From a checkpoint of a small transformer trained on Wikipedia: width 768.
Each number is 128 + 32 x the weight over its row's rms, rounded and kept within 0 to 255. Layers, rows and columns count from 0. The size above them is the row's rms in percent of the matrix's.

# layer 6 attention query, 1152x768, rms 0.0333, rows 246-255,310-319,374-383, columns 64-95
size [108 120 116 102 113 114 112 115 111 102  84  84  87  82  86  81  83  83  83  79  83  81  77  79  80  78  79  80  79  81]
[[ 90  60  82 227 110 155  58  99 110 122 144  83 106  69 164 128 132 132 108 167  20  70 166  96  46 129 143  63 108 126 137 162]
 [ 67  60 101 115 125 129 158 130 145 134 115 133 160  99 145  60 108 130  73 185  69 106 148 133 109 169 145  84 113  92 131 155]
 [160 139  84 171 116 123 179 130 151 202  90  92 151 128 115 128 145 129 138 106 106 103 115  83 136 171 121  99 147 122  87 149]
 [126 111 107 104 100 156 115 128 158  90 176 125  77 118  67 100  91 169 137 162 148 174 166 102 109 146 177 147 120 132 175  95]
 [134 153 105  98 119 141 164 114 119 106 162 112 101 125  92  70 175  78 193 171  79 148  81  81  90  77 101 121  93  28 166 106]
 [104 144 139 114 151 145 138 171 195 109 140 112  95 124 123 119 131  87 129 111 137 121 137 165 119  58 151 100 111 143 109 120]
 [ 57 114 124 127 134  72 141 161 108 138 119 189  72 111 103 104 150 140 123  95 201  96 130 151  54  89 108 131 121 160 206 110]
 [121  95 134 175 171 137  73 164 137  83 123 132  35  79 183 146 128 206 158 107 149 128 136 109 155 167 146 147 180 155 130 111]
 [118 187 109  95 120  81 115 148  82  93  85 104  69 173 100 130  76 112 132 165 207 147  76  38 140 194 137 148 103 125 135 138]
 [107 148 110 144  84  93 121 122 117  90 132 125 168 132  89 128 132  68 111 209  53  87 198 180 135  82 129 123 176 119  77 162]
 [ 86  83 127 143 148 178  76 128 116 120 202 111 138  74 177 119  72 152 134 147 104 117 110  72  96 124 115 116 146 123 162 161]
 [154  84 114  64 132 180 146 177 164 111 132 158 138 142 165 174 129 108  90 146 125 111 143 149 149 109 136 103 143 119  93 177]
 [125 137  90 120 138 176 106 169 119 141 141 153 156 135 130  66 156 137 126 128 204 107 130  98 163 126  95 128 148  95  95 119]
 [151  91 145 140 155 131 123 125 132 125  97  98 105 147 128 100  98 159 143 123 124 130 114 114  85 131 154 168 173 120 169 122]
 [159 147  79 155 180 157  93 119 169 135 156  87 109 110 103 108 163  96 126 118  71  87 105 100 154 105 166 134  51  47 120 178]
 [128 131  91  78 178 138 120 127 152 115 113  62 140 116 136 163 130 121 126 142 149 127 155 178  65  64 120 132 111 109 125 133]
 [135 167 175 102 130  80 123 135 128 123 192 107 122 161  92 105 122 144 171 141 184 125 119 167  67 117 113 155 130 117 162 181]
 [ 99 161  83 139  96 199  69 146  57 159 146 114 129 121 148 164 131 133 119 156 175 110 148 148  94 184  88 141 138 146 133 134]
 [120 102 158  55 155 104 133 173 104 154 113 136 109 153 185 164 103 162 129  87 127 124 116  60  83 102 131 147 112 140 197 125]
 [ 78 176 127 169  80 137 113  86  85 150 209 107  79  95 123 146 151 120 109 182 106 124 165 159 113  95 140 128 154 137 126 168]
 [126 107  95 155 113 122  44 155 133  82 125 119 161 132 143 148 110  61  58 153  86 105 128  65 120  92 129 151  95 105 108 165]
 [168 130 122 125 168  90 211  70  98 170 164 180 131 177 109 124 147 137 165 113  84 127 115 147 137 134 160 165 128 147 116 105]
 [151  97 134  89  96 171 134 131 166  65 146 108 111  70  82 161 132 128 195 151 132 101 121 108 143 169  91 100 193 117 105 209]
 [143 116 116 174 129 116 150 132  92  70  83 161  71 161 104 113 100 123  91 117 120 122 136 187 146 142 125 162 135 121 121 118]
 [135 132  70 161 148 106 123 122 114 108 153 159 141 109 119 128 140  56 161 206 145 188  71 130 133  95 135 118  85 144  90 162]
 [102 142 102 125  87 139 108 143 181  98 140 102 115 107 128 147 104 123  86 123 137 148 101 117 116 119 161 150 149 133 147  89]
 [ 98  86 108 125 171 153 102 144 154 176  70 211 152 161 113 114 135 162  98 104 179  96 130  89  95 137  86 127 125 140 176 117]
 [178 107 137 119 155 154 169 145 160  83 101 128 149 111 174 125 144 133 172 104 123 143  80  96 106 138  98 174  93 142 115 113]
 [ 97 160 154  69 151 128 110 175 161  91 109 133 161 127 107 163 109 116 170 144 138 130 111 110 139 149  63  94 120 106  96 100]
 [123 149  71 116 119 133 132 104  97 150 121  72 161 152 158  89 200 109 113 185  90  98 161 134 127  84 178 115 145 168 104 158]]
# layer 6 attention key, 384x768, rms 0.0322, rows 118-127, columns 64-95
size [138 161 165 149 161 161 165 166 163 140]
[[154 106 181 145 123 127 139 143 179 134 164 142 108  87 157 139 120 120 111  84  68 101 121 145  77 186 126  97  99 159 156 148]
 [ 74 130  92 170 160 107 138 119  97 122  57 165 133 100 138 156 109 106 181 153  94 111 141 114  94 138 141 156  99  99 165 150]
 [135 189  81 135  41 138  85 152 120 130  79  84 104 159 102 141 146 150 160  56 112 163 116 115 138 133 109 124 156 109 104 177]
 [125 152 100 112 182 171 158 147 113  87  78 139  74 123 123 112 168 149 152  67 150 156 138 138 117  93 127 146 179 118 114 170]
 [114 149  92 107 116 113 174  86  95 112 100 119 144  86  65 157 131 118 148 130 135 130 147 132 130 135  99  88  85 109 111  97]
 [108 107 143  86 111 127  75  89  24 103 124 105 140  77 155 172 122 113 111 103 129 133 118 125 137  80 175 122 121 118 193 158]
 [143  77 129  59 169 114 116 125 165 178  93 126 139 150 158  70 138 127 138 155 164 167 139  84  74  99 114 157 117 149 171 105]
 [111  75 129 174 185 147 161 110 194  58 138 116 190 114 183 146 180 162 132  85 202 112  66 147 184 117 107 162 143 160 136 138]
 [148 187 133 114 135 135 129 178 104  89  82  91 145 133  89 150  61 191 157 148 170  96 123 123 119 149 128 165 145 102  91  94]
 [151 120  85 143  77 100 115 143 152 139 148  80 151  80  78  88 158 116 190 199  96  78 126 163  58  98 237 136 124 125  79 144]]
# layer 6 attention value, 384x768, rms 0.0352, rows 64-103, columns 64-95
size [119 116 117 117 116 115 117 115 116 116 115 116 118 114 114 116 116 114 116 117 120 118 117 109 115 116 119 116 117 116 116 118 118 115 116 114 117 123 115 118]
[[119 201 170  76 135 101 128 161 110 112 124 141 112 101 151 114 185 150 125 160 136  92 146  82 133 119 202 154 106  79 104 125]
 [ 66 141  89 129 173 139 114 175  51 140 114  83 154  91 148  94 100 134 129 130 154 107  99 136 141 121 169 132 113 155 175 169]
 [106 111 146  44 100 120 168 180  74  84 126 156 166 143 150 123 159 107 140 134 111 129  57 186 149  93 111  82 101  95 148 118]
 [112 144  79 176 134 151 113  73 122 116  85 117 104 169  74 148  78  92 156 187 142 103 138 142 139 118 136 138 111 104 149 124]
 [173  95  97 121 101 103 150 135 135 132 137 112 144 101 156 137 121  26  71  65 113 106  87 105 131 158 126 107 114  93 109 144]
 [ 90 151  89  49  88 113 125 182 147  79 112 109 113 119 147 101 150 181 149 167 192 133 111 114 156 138 142 149 119 138 142 116]
 [130 147 115 118  80 170  93 181 102  77 116 160 164 143 116 125 157 112 115 116 125 163 182 140 128 170  92 152  89 162  87 105]
 [152 144  99 210 137 109  56  72  92 145 136 148 111 172 182 145  94 135 133 106 102 122 100 126 123 137 155 132  51  95 136 118]
 [143 111 141 158 144 148 162 135 127 122 180 169 110  94 118  91  99 169  89  76 147  66 190  99 109 136 120 115 178 163 142 132]
 [167 121 137  89 124 177  58 162 126 133 120 129 165  75 127 122 171 127 129 156 115 193 138 137 146 156 161 116 152 112 132 179]
 [114 202 168  37 114 155 159 144  69 165  75 203  93 109 118 168 146 126 162 131 160 104 107 155 147  67 147 172  69 105 132 101]
 [147 104 160 152 121  53  68 135 129 118 165  99 124 196  97  94 128 186 120 157 152 130 108 136 112 127 139 103 146  95 124 125]
 [130 139  85 128 137 111 131 121 168 105 148 155 124 162 146 138  99 141  75 145  92 142 170  95 147  58  99 138 158 125 136 173]
 [181  98 125 138 168 172 147 154 155 143 126  91 203  68 136 123 130 151 108 144 157 103 111 113 132 183  83  66 138 121 125 155]
 [106 129 133 191 128 161 161 154 153 106 180 111  98 142 124 152 133 177  77 113 158 185 144 152 114 101 102 169 128 100  97 108]
 [118 131 155 118 152 166  96 126 130  88 155 187  97 105 125 128 174 124  47  79 101 121 144  94 114  88 161 159  92 136 145 140]
 [ 76 131 156  95  73 143  89  97  93 148 134 153 154 155  80  93 104 167 136 147  91 127  86 126 137 145  77  78  65 153 112 159]
 [142 152 108 153  97 191 107 143 140 106 112 134 172 109 140 135  86  75 133 142 138 188  94 170 121 103  74 180  89 118 140 143]
 [126 138 117 141 110 168 117  55 143 145  80 150 104 124 106 146 136  74 145 108 133 127 132 170 200  49 113  97 175 111 155 125]
 [135  93 158  62 107 126  95  81  77 117 159 153 113 154 138  96 114 139 139 140  95 113 118 188 174 129 119  85 127  72 111 112]
 [107 136  96 107 149 103 115 113 130 132  92 156 116  85 127 128 116 178  53 136  93  94 125 165 162 145 102 120  76 105 117 153]
 [118  86 111 153 126 166 104  81 163 151 126 102 109 126 149  94 131  85 158 150 144  74 134 160 117 104  57 139 135 127 124 144]
 [127 117 120 152 149 178  85 130 119 119 103 113 137 191 141  74  89 159 105 118 152 113 133 135  80  66 153 127 176 138 143 126]
 [192 122  67 153  67 124 172  84  80 166 113 104 126 117 138 132 111 110  90 108 109 115 114 145 160 175 136  89 149 140 143 129]
 [152 130 187 196 134 153 173 128 127 198 114 112 132 114  90 123 208 159 132 130 101 120  93 141 198 129 116 129 150 138 116  96]
 [ 91 154 128 156 124 105 184 136 109  60 153 147 168 165  70 136 152 112 134 172 189 124  56 134 113 137  94 107  70 152 125 110]
 [115  78  85  78 156 167 142 172  91 129 104 134  84 156 155 150 103  88 116  98 143  93 145 131 121  91 148 144 126 171 128  85]
 [159 112 104 116 163 151 159 114 153  95  63 157 164 175 134 150 110  90  60  94 133 122 128 116 151 101  99 109 172 112  41 101]
 [101  76  91 144 129  97  94 150  84 156 114 114 138 132 132 133 124 109 111 126 149 117 146 169 119 120 144 161 124  79 131 137]
 [103 165 149 105 152 146 121 113 133 182 132  86  89 174 123 161  96 151 179 212 131  67 118 109 178 151 138 107 124  69 198 180]
 [ 84 170 199 107 127 163 123  92 137  39 161  97 132 116 199 134 111 122 108 156 113 140 173 161  86 116  93 158  83 173 193 128]
 [134 103 151 172 129  73 111 132 152  81 161 120  48 182 137 113 143 141  98  87  84 145 164 136  98 124 121  97 166 132 134  86]
 [176  79 159 132 108 149  99 139 134 162 160 112 141 142 163  68 114 122 162 145 152 199  83  65 120  83 123 148 161  93  88 140]
 [164 143 176 165 150  82 111 101 133 123 142 104  86  87 157 173 132 154 164 109 154 185 154 120 108 122 128 152 131 146 118 115]
 [ 85 142  76 111 119 125 174 163 136  91 164 135 149 132 162  82 155 182 140 130 130 158 110  95 108 119  87 151 153 171 161 161]
 [130 170 150 130 125 105 144  93 130 186 161 111 182 149 117 208 106 168 107 158 117 111 166 147 126 144 148 178 131 108 128  67]
 [ 86  97 102 152 130 127 115 139 134 138 104 125 149 184 128 125 145 126  98  77 130 107 150 132  95  94 145  97 120 175 148 114]
 [113  98 118 121 201 156  87 117 107 156  67 166  93 184  58 181 155 144 113 142  73 134  86 100 126 156 184 105 154 128 141 122]
 [148 147  98 138 140 139  69 182 123  65 108 116 132 144 119 163 168 136 108 188 150 116 128  78  70 185 122 156 126 105 184 135]
 [128 143 182 156 182 120 133  57 110 201 136 139 150 171  80 132 125 141 124 204  88  86 161 158 145 144  23 131 174  56 108 134]]
# layer 6 attention output (transposed), 1152x768, rms 0.173, rows 192-231,256-295,320-359, columns 64-95
size [140 135 139 139 138 138 138 137 137 141 137 136 140 135 138 143 139 139 139 137 140 137 141 135 142 137 140 138 138 139 139 142 138 139 141 138 140 144 144 138  87  90  91  89  92  90  92  92  92  88  86  91  90  89  92  97  89  93  90  94  88  98  92  85  89  94  96  86  94  95  91  87  86  90  96  88  91  90  91  93  84  75  80  81  76  80  77  73  80  81  76  79  79  79  77  78  79  78  81  78  76  75  75  75  78  81  80  85  76  78  77  78  78  74  75  81  77  75  81  76]
[[143 171 154 128 163 154  88 147 110 103 153 216 129 128 113 126 134  86  73 162 148 143 128 140 138  76  95 110 143 165 133 111]
 [ 86 131  95 105 125 132 160 129 176 155  73 182 111 121 101 123 107 158 114  90 135 140 113 149 148 119  67 168 181 135 127 194]
 [119 135 136 144  77 129  47 192 143 128  92  94 150 159 116 174 161 131  91  70 115  97 192 147 104 164 108 169  73 155 154  95]
 [112 151 161 106 160 122 126  93 117  99 123  65  83 144 166 166 130 154 144 106 102 140  94 201 104 158 148 118 120 142 114 167]
 [145 132 139 168 144 123 181 184 150 105 137 150 156 165 123 180 152 128 191 113 142 115 150 136 135 108 172 120 137 126 125 136]
 [ 87 149 163 182 119 142 114 154  90 104 159 206 143 138  98 135 101  94  65  99 148  91 126  99 145  89 156 187 125 185 129 156]
 [103  97 163 160 145 200 102 106 156 175 215 108 159 141 113 116 101 101 134 180 130 135 154 120 147 178 113  95 152 111  88  80]
 [ 93 113 158 101 112 120 120 155 107 115 158 106 160 109 198 138 159 105 113 122 130 133 108 130 166 127 232 118 117 102 161 165]
 [131  57 105  57 139  86 108 106 150  74 117  95 146 169 161 127  95 153 147 203 120 158 147  84 154 120  86  79 108 153 129 127]
 [114  88 132 164 113 135 100 117 175 153 166 133 108 158 177 103 112 125 104 179 132  91 121 161 153 155 150 181 209 127 115 155]
 [145 158 149 110 184 139 116 153 114 160 187 142  99 130 134 114 152 129  99 122 146 152 164 159 166  98 140 101 119  83 183 156]
 [ 96 120 115 110 166  95 145 180 143  54  18 202 122 155 118  97 119 138 130 133 135 114  60 135 185 153 129  99  84  94 107  90]
 [102 113 133 158 112 131 209 142  90  84  50 129 139 147 142 146 159 177 143 119  84 117  29 116 102 113 134  68 129 171 160  95]
 [111  95 141 144  95  88 174 127 106 170  85 203 109 163 142  95 111  97 146 133 136 117 124 153 150 127 116 146 122 124 140 158]
 [ 95 102 136 155 136 128 197 126 155 116 149 170 151  84 138 137 164 146 140 141 128  69 140 161 105 105 167 147  96 131 171  94]
 [146 112 114 122 121 130  83 146 120 139  72 121 124 111  91 126 142 121 119 109 137  95 126  89 154  95 194 171 134 108 144 152]
 [100 108 167 117 187 110 114 187 176  85  61  88 127  90 127  92 125  97 145 137  94  84 148 160 147 108  95 194 125  73  96 101]
 [114 131 149 148  95 161 158 153 145 148  93 122  88 120 138 152 143 137 150 151 123 127 171 171 140  97  95 132  92 147 129 111]
 [ 96 172 136  82 127  77 115 150 156 176 117 156 117  86 134 112 115 118 146 173 138 141  74 141 151 153 161 133 160 107 179 138]
 [130 152 199 123 134  89  95  59 102 119 175 123 154 137 148 107  60 171 152 115 129  66  87 144 101 129  92 112  58  98 162 127]
 [132 191 112 101  62 169 116 102  78 146 160 204 148 137 118  96 125  59 118 113 112  79 133 101 136  84 125  95 165 128 148  97]
 [161 134 132 139 137 174 164  71 111  49 131  55 126 109 104 136 115  91 183 149 132 113  89 147 120 140 104 157 175 160  76 110]
 [159 104  90  83 181  58 118 147  53 117 140 142 166 133 189 146 140 146 165 102 117 141 178 145 160 105  93 148 165 135 138 127]
 [133 140 209 122 184 102 111 155 118 133  80 145 171 154 123 102 134 142 108 163  93 149  68 129  95 105  92 151 101 134 140 117]
 [100 155 135  90 117 127 121 117 152 115  57  58 101 122  94 146 130 159 141 139  95 120  71 127 103 137 164 183 102  87 154 117]
 [114 134 140 128 142 195  60 186  84 153 137  95 113 141 124 133  85 138 177 155 126 134 118 134 174 105 117 163 125  96 110 134]
 [167 177 127 157 194 151 173 148 110 151 138 135 107 118 163 112 165 172  87 198 120 132 135 117 156 110  90 108  70 152  63 131]
 [132  98 154 153 131 125 158 124 109 173 116 127 135 107 112 111 115 123 134 144 123  95  63 160  36 136 113  86 144 162 141 125]
 [110 115 124  87 120 168 100 116  80 116 166  94 165 108  90 121 163 218 133 135 123 109 133 152  98 133 143 170 142 140 100 156]
 [124  50 152 128  83 151 119 115 119 156 117  93 116 118 123 187 165 135 129 149 169 161 185 101 112  98 165 146 163 107 148 104]
 [144 159 149 116 114 132  74 105 112 100 137 122 170 105  97 147 116 202 174  94 130 122 105  85 109 145 169 180 149 134 108  87]
 [ 46 147 134 135 143  65 130 139 138 122 149 103 121 108 162 158  72 144 101 119 106 111  88 109 149 173 106 126 107 135 113 138]
 [154 103 166 163 151  93 132 135 116 111  95 150 122 135 133  92 141  90 103 176 168 135 112 137 155  81  56 114 172 156 185 126]
 [141 134  90 155 105  87 135  86 109  86 117 127  81 139 135 139 143  76 149 143 157 105 164  77 175 142 177 126 143 107 107 163]
 [ 78 123 130 117 113 163 146  72  96 197 124 167  73 105  80 120 117 140 113 102 139 109 171  98 147 162  67 150  95 145 105  94]
 [159 126 115  56 132 136  92  95 129 103 113 146 136  70 126 139 113  87 131 174  64 192 136 181 150 158 122 173 102 178 146 106]
 [103  97 157  50 148 116 132  87 166 125  55 162 129 138 108  96  54 128 112  86 131 123 147 134 133 117 115  93 117 124 149 146]
 [140 133 144  80  94 138 129 135 120 167 116 144 134 160 119 156 121  83 120 108 110 104 184 126  61 152 119 134  68 125 101  72]
 [115 107  92 175 121 180 103 113 148 152 162 141 132 118 108 158 121 125 150 171  74  88 129 170 122 136 133 124  74 157 127 155]
 [ 83 118 141  71 145 137 159 117 100  58  88  77 152 143 149 131 159 110  92 113 173 107 128 126 161 143 157 169  60 164 130 145]
 [208  93  32 120 149  83 150 113 177 177 103  41 157 127 124 106 103 151 155  95  67  60 112 111 108 151 103 192 139  81 122 147]
 [117 116 127 155 133 123 130 102  60 123 177 115 163 127 151 167 133 117 171 117  80  96 114 104 100 109 208 131 112 145 101  98]
 [ 80 176 134 147 207 164 163 124 119 147 142 168 151 106 108 111  89 155 161 207 114 169 130 115 159 150 134 100 201 101  84 129]
 [133 134 142  98  71 139 115 136 130 111 100 153 170 135 124  92 137 114  74 113 116  89  99  29 149  75 157 133 143  96 122 100]
 [ 60 124 130  92 106 109  78 114 124 137 135 131 158  87 105 103  68 111  56 126  94 156 127 138  87 180  89 123 106 141 125  84]
 [185 142  64  70 143 105 165 165 121 155 105  91 103  99 162 168 118 206 208 102 161 137 129 125 100 122 133  82 112  97  72  98]
 [152  85 139 136 121 108 171 179 118 105  82  96 116 103 118 159 134 124 126  94 149 150 104 122 119  73 148 123  98 108 182 157]
 [152 119  89 128 131 133 152  71 124  76 163 150  66 124 110 101 103 147 146 154 122 180 153  97  86 125  85 116 115 111 106 102]
 [114 170 118 114  74 118 160 176 116 178 116 143 103 130 135 115 149 126 139 125 153 116 128 159 183  99 137 219  93 149 184  96]
 [ 98 132 188  71 113  53 116 189  68 133  58 123 141  60 129 153 149  87 111 150  98 120  99  59 111  93 121 107 108 118 103 118]
 [173  95 101 174 106 163 167  80 113  79  99  82 198 125  91 152 134 184 196 163 126 142 108 127  90 132 133 162 158 184 100 125]
 [132 138 135 117 131 116 125  99 119 204 202  86 187 128 172 148 126 129 141 109  99 166 187 133  98 155 126 154 139 113 122 201]
 [133 141 110 140 138 110  46 124  90 105 169 131 141 117  72 114 110 162 101 106  96 107 192 125 117 158 108 182  95  95  87 113]
 [122 151 130  78 167 185  97 137 126 112 149  41  42 126 134  95 163 142 113  93 128 153 150 128 132 149  63 125 135 174 112 123]
 [152 164  90 138  61 131  16 135 102 146 114 109  81 187  64 139 121 156 176 198 152 157 140 142 144 182 119 151 191 159  72 178]
 [102 123 174 107 151 103 156  67 106  86 159 140 143 151 151 122  82 100 157 153  80 204 159 121  97 126  94 120 137 108  69 113]
 [123 107 106 129 100  98 122  87 139 168  66 143 138 166 102 100 124 130 100 152 133 193 193  75 241  71 109 106 169 127 139  71]
 [104 161 140 126 160 129  85 139 111 149 217 156 155 100 127  67 119  93 132 151 179  99  87 104  90 173 132 119 162 104  94 138]
 [150 125 111 180 139 113 174 133 152 109 131 120 136 123 145 163 156  90 118  89  80 142 153 108 162 100 105 133  65 189  90 105]
 [164 142  76 205 149 175 166 177 170 132  61  95  62  49  85 194 246 116 156 128 148 112 196 128 164 109 146 145 162  94 130 115]
 [144 152 142 115 189 142 192 120 129 104  98 117 102 101 131 125  72 199  99 160  76 164 130 142 164 156 194 115  94 126 153 181]
 [121 122 144  86 132  78 132 163 154 199 122 146  95 148 162 140 132  99 114 110 147 172 129 152 126 141 117 125  92  99 159 172]
 [125 166 137 101 168 100 108 145 202 153 102 101  60 103  79 117 163 102  75 169 155 180  10 113 114 142 137  95  88  85 140 151]
 [108 142 120 170 139 123 185  66 157 117 159 100 177 156 150 137 114 126 152  78 110 127 151 109 193 162 178 155 155 172 153 128]
 [103 127  92 117 194 165 126  99  54 130 208 204 162 149 120 156 111 120 147 129 126 121 127 131 135 193 136 113  79 167 101 113]
 [131 140 122 109 107  92 211 131  93 158  64 138  97 124 132 129 187 122 109  87 130 123 148 128  92 145 119 115 134 192 133 102]
 [127 120 118  89 117  78  66  99 153 133 121 150 126 170  61 127 131  29 136  97 105 112  87 151 133 112 182  96 134 111 164 141]
 [ 94 144 130  66  99  80 108 118 149  92 122 176 118 135 153 140 154 141 160 118 127 154 135 152 163 191 125 112 126 110  90 172]
 [112 162 135  96 118 120 129 161 127 121  81 112 119 125 113 158  67  60 140 142  99 136  98  89 156  72 134 118  87 129 163 129]
 [109 154 111  86 166 157 130 131  93 124 149  77 130 118  80  83 162 130  81  91 102 107  98 149 179  95 152 147 109 175 177 156]
 [102 115  33  99 144 114 119  87 119 138  52 189 126 138 126 124 100  76  88  89 166 112  72 134 159 124 116 101 164 131 114 146]
 [130  74 151 127 103 129 132 125 104 132 138 177 153  77 111 115 128 119 126 164 182 154 200 129 133  98 139  70 131  57 176 117]
 [131 136 176 137  94 130 113 112 140 148 118  74 128 144 101 157 109 192 121 145 110 114 152  90 136 157 186 130  72  99 119  83]
 [132 113 140 130 127 131 122 128 134 140 146 136  89 152 153 157 138 139 123 147 113 111 114 116  96 150 127 133  29 114 175 142]
 [160 146  94 139 162 100 110 152 161  64 147 116 177 181 142 102 197 145 128 207 163 147 100 114 151 153 138 137 143 104 107 105]
 [ 94 165 147 159  88 133 158 141 130 118 189 122 116 201 126 120 108 128 162  49 213 122 152 114  69 119 171  90 165 134 150 168]
 [150 131 108 164 134 131 100 144 133 115 150 125 120  94 162 196 112 107 139 159 127 151  88  90 127 175 128 205 161 105 105 104]
 [169 133  84 175  78 159 146 151 129  69 129  83  98  79 115  86 113 166 112 168  86 119  56 155 172  86 108  87 109  87 125 180]
 [ 94 155 116  89 135  82 172 121 120  88 120 134 113 110  97 131 101 143 136 133 103 200 145 130 101  59  75 124 130 125 123  87]
 [136  95 163 152 138  86 136 171 140 175 163 132 130 132 166 117 131  92 152 197 103 181 171 155  97 164 152  96 148 132 139 111]
 [ 90  95  95 161  88 141 156  99  84 108 137  96 150 128 145 131 147  62 187  55 104 151 113  90 118 193 114 107  92 102 134 111]
 [188 154 185 118 135 165 117 150 119  88 144 106 142 162 127 184 138 159 150 151 131 174 160 118  93 107 103  65  87 111 166  55]
 [150  93 138 128 178 100 175  96 170 171 165 174 115 134 198  89 156 111 109 126 120 137  96 103 163 138 168 100 132  92 133 132]
 [143  94 116  65 139 114 156 191  80 181 145 139 182 124 156  83 146 112 114 112 139 118 155 110  98 120 125 141 135 166 131 117]
 [102 149 101 157 167 142 133  99 128 127 131 161 100 120 120 115 158 177 156 133  99 110 133 142 185 127 104 184 156 180 132 151]
 [161 126 138 108 122 127 122  63 162 201 128  83 140 189  99 140 138 107 159 150 104  87 140 165 145 187  55  41 139 126 131  83]
 [ 99 151  88 110 132 105 172 115 110  93 119 129  52 112 163 110 173 202 131 137 134 127  81 126 112 109 122 131 144 115 224 154]
 [103 120 117 163 133 160 146 142 160 158 138 131 144 122 104 161 165 161 132 151 101  93  69 142  78 132  61 147 102 175 151 170]
 [118 204 106 209  92 174 115 162 157 147  73 142  82 156  91 130 169  78  75 135 141  94  55 150  99 106 145 133 140  90 145 121]
 [145 165 138 123 134 150 214 102 108 108 147 112 196 120  93 123  92 168 167  70 134 128 103 194 111 119  78  97 133 107  81  75]
 [113  91 123 114  74  84 129  82 133 105 113 164 166 152 165 152 131 124  87 192 130 120  72 113 107 134  71 127 125 125  72 112]
 [177 156 169  97 116 160 173 167 132 159 166  63 155  69 169 171 133  96 117  80 128 151 160 153  27  83 118 167 106 175 150 111]
 [124 105 216  73 117 152  77 133 146 184 120 111 142  88 105  71 155  10 153 121 126  94 139 156  69 141 175 132  94 160  51 113]
 [149 218  98  86 135 129 173  89 127 111 106 113 137  91 116 202  93 130  72  95 127 162  93 107  79 121 155 116 170 100 137 104]
 [146 161 152  99 138  85 105 160  87 114  89 130 141 125 126  93 126  90 114 120 124 116  94 150 185 101 131  46 117 163 128 121]
 [136 168  91 125 110  57 153 164 135 172 138 130 137  97 182 170 139 151 131 132 113 137  73 109 156 180  87 127 166 146 149  50]
 [142 168 143 147 131 132 172  78 128 157 217 127 106 142 194 169 140 123 177  90 132 110 107 108  19 151 147  57 102 145 181 157]
 [131 166  94 142 194  87 113 142  92  68 180  79 152 155 157 149 138 143 140  85 163 114  53 114 100 128 151 112 154 120 116 142]
 [135 122 116 118 111 161 145 127  99  78 150 124 162 144 166 102  96 181 117 116  75 148 142  79 104 131 137  81  90 136 116 130]
 [117 143 105 108 111 142 128 161 150 137  77 147 112 167 135 137 178 161  88 154 108 196 157 107  77 126 126 178 173 148 109 162]
 [119  79 149 155 156  88 122 126 164 140 132  91  97 137 170 137 114 128 181 126 152 131  72 130 104 159 127 122 100 121  37 134]
 [155 165 116 144 121  94 123 185 138 109 108 145 190 112  87  85 138 187 105 120  85 172 142 142 120 141 132  97 158 163 170 115]
 [ 89 184 173 166 107 158 143 113 136 144 115 171 133  90  91 158 109  96 119 143 129  93 156 137 113 142 140 103  85 124  88  97]
 [124 127  62 175 115 115 144 137 146 141 155 120  75 109 132 150 129 127 194 129 143 106 219  45 150 102 133 121 116 106  63 149]
 [143  99  84 152 130  97 168 104 153 106 167 169 129 140 200  59  78 116 156 142 176 125 154 111 184 118 150 103 153 159 116 122]
 [179  97 128 110  92  73 140  92 187 118  97  96 132 122 178  83  98 106 108 127 112 116 121 126 105 139 151 117 155 165 124 173]
 [ 84 114 176 111 104 105  81  68 106 137 114 136 154 103 131 133 112 150 172 125 106 101 109 114  71 158 145 169 193 108 140 160]
 [114 126 138 101  94 135 148 144 128 149 132  83 105  73 128 120 163 144 126 156 120 184 132  86 127  52 178 153 131 170 164 133]
 [135 145 148 136 164 139 233 104 151  97  64 128 103 163 193 188 106 102 133 149 133 127 138  84  88 118 117  87 132  95 142  85]
 [148 168 128 141 111 122 188 139 180 140 127 163 118 149 151 101  93 112 151 144 151 132  53 128  96 139 179 161 133 162  96  88]
 [128  85 130 163 132  97 186 185 125 128 141 120  93 124 129 101 163 119 162 126  98 132 144 123 146 100 110 112  92 133  96 186]
 [188  92 135 135  85 195 127 172 171 142 119 150 164 141 106  93 167 135 126 128 148 108 118 107 159 106 152 145 153  93 169 113]
 [109 170 174  89  86 145 168 173 141 102  98 156 113 167 129 151  96 153 108  63 115  92 154 136  92 130 140 126  82 153 160 114]
 [148 127 158 133 146 150 150 154 124 168 113 155 206 137 120 118  61 126 153 154 115 155 100 125 106  98 122 166 159 153  88 106]
 [164 113 111 172 134 107 112  98  99 119 116  55 124 209 154  96 165 130 104 165 190 169 118 152 107 107 149 111  98 126 119 136]
 [100 149 128 139  99 148 125 181 112 112 103 128  82 201 129 117 163 162 136 107 157  60 119  74  99 101  95  58 136 154 170 160]
 [126 167 121 109 144 116 182 109  97 116 179 116 115 117 169 119 168 149 165 171 117 127 119 163 148 143 154 186 109 156  94 140]
 [ 95 106 124 215 158 133 157 122 126 136 149 127 163 130 180  83 182 133 131 121 152 108 137  93 160 129  85 120 170 116  97 127]
 [140 120 142 123 128 115  93  69 131 102 108 134  97 119 163  86 157 144 132  47 161 192 115 108 120 123 115  94 136 128 174 135]
 [123 100  72 164 103 172 125 158 104 159 124 117  65 131 120 151 104 102 212  88 153 205 176 131 143  71 146 103 141 176  68  77]]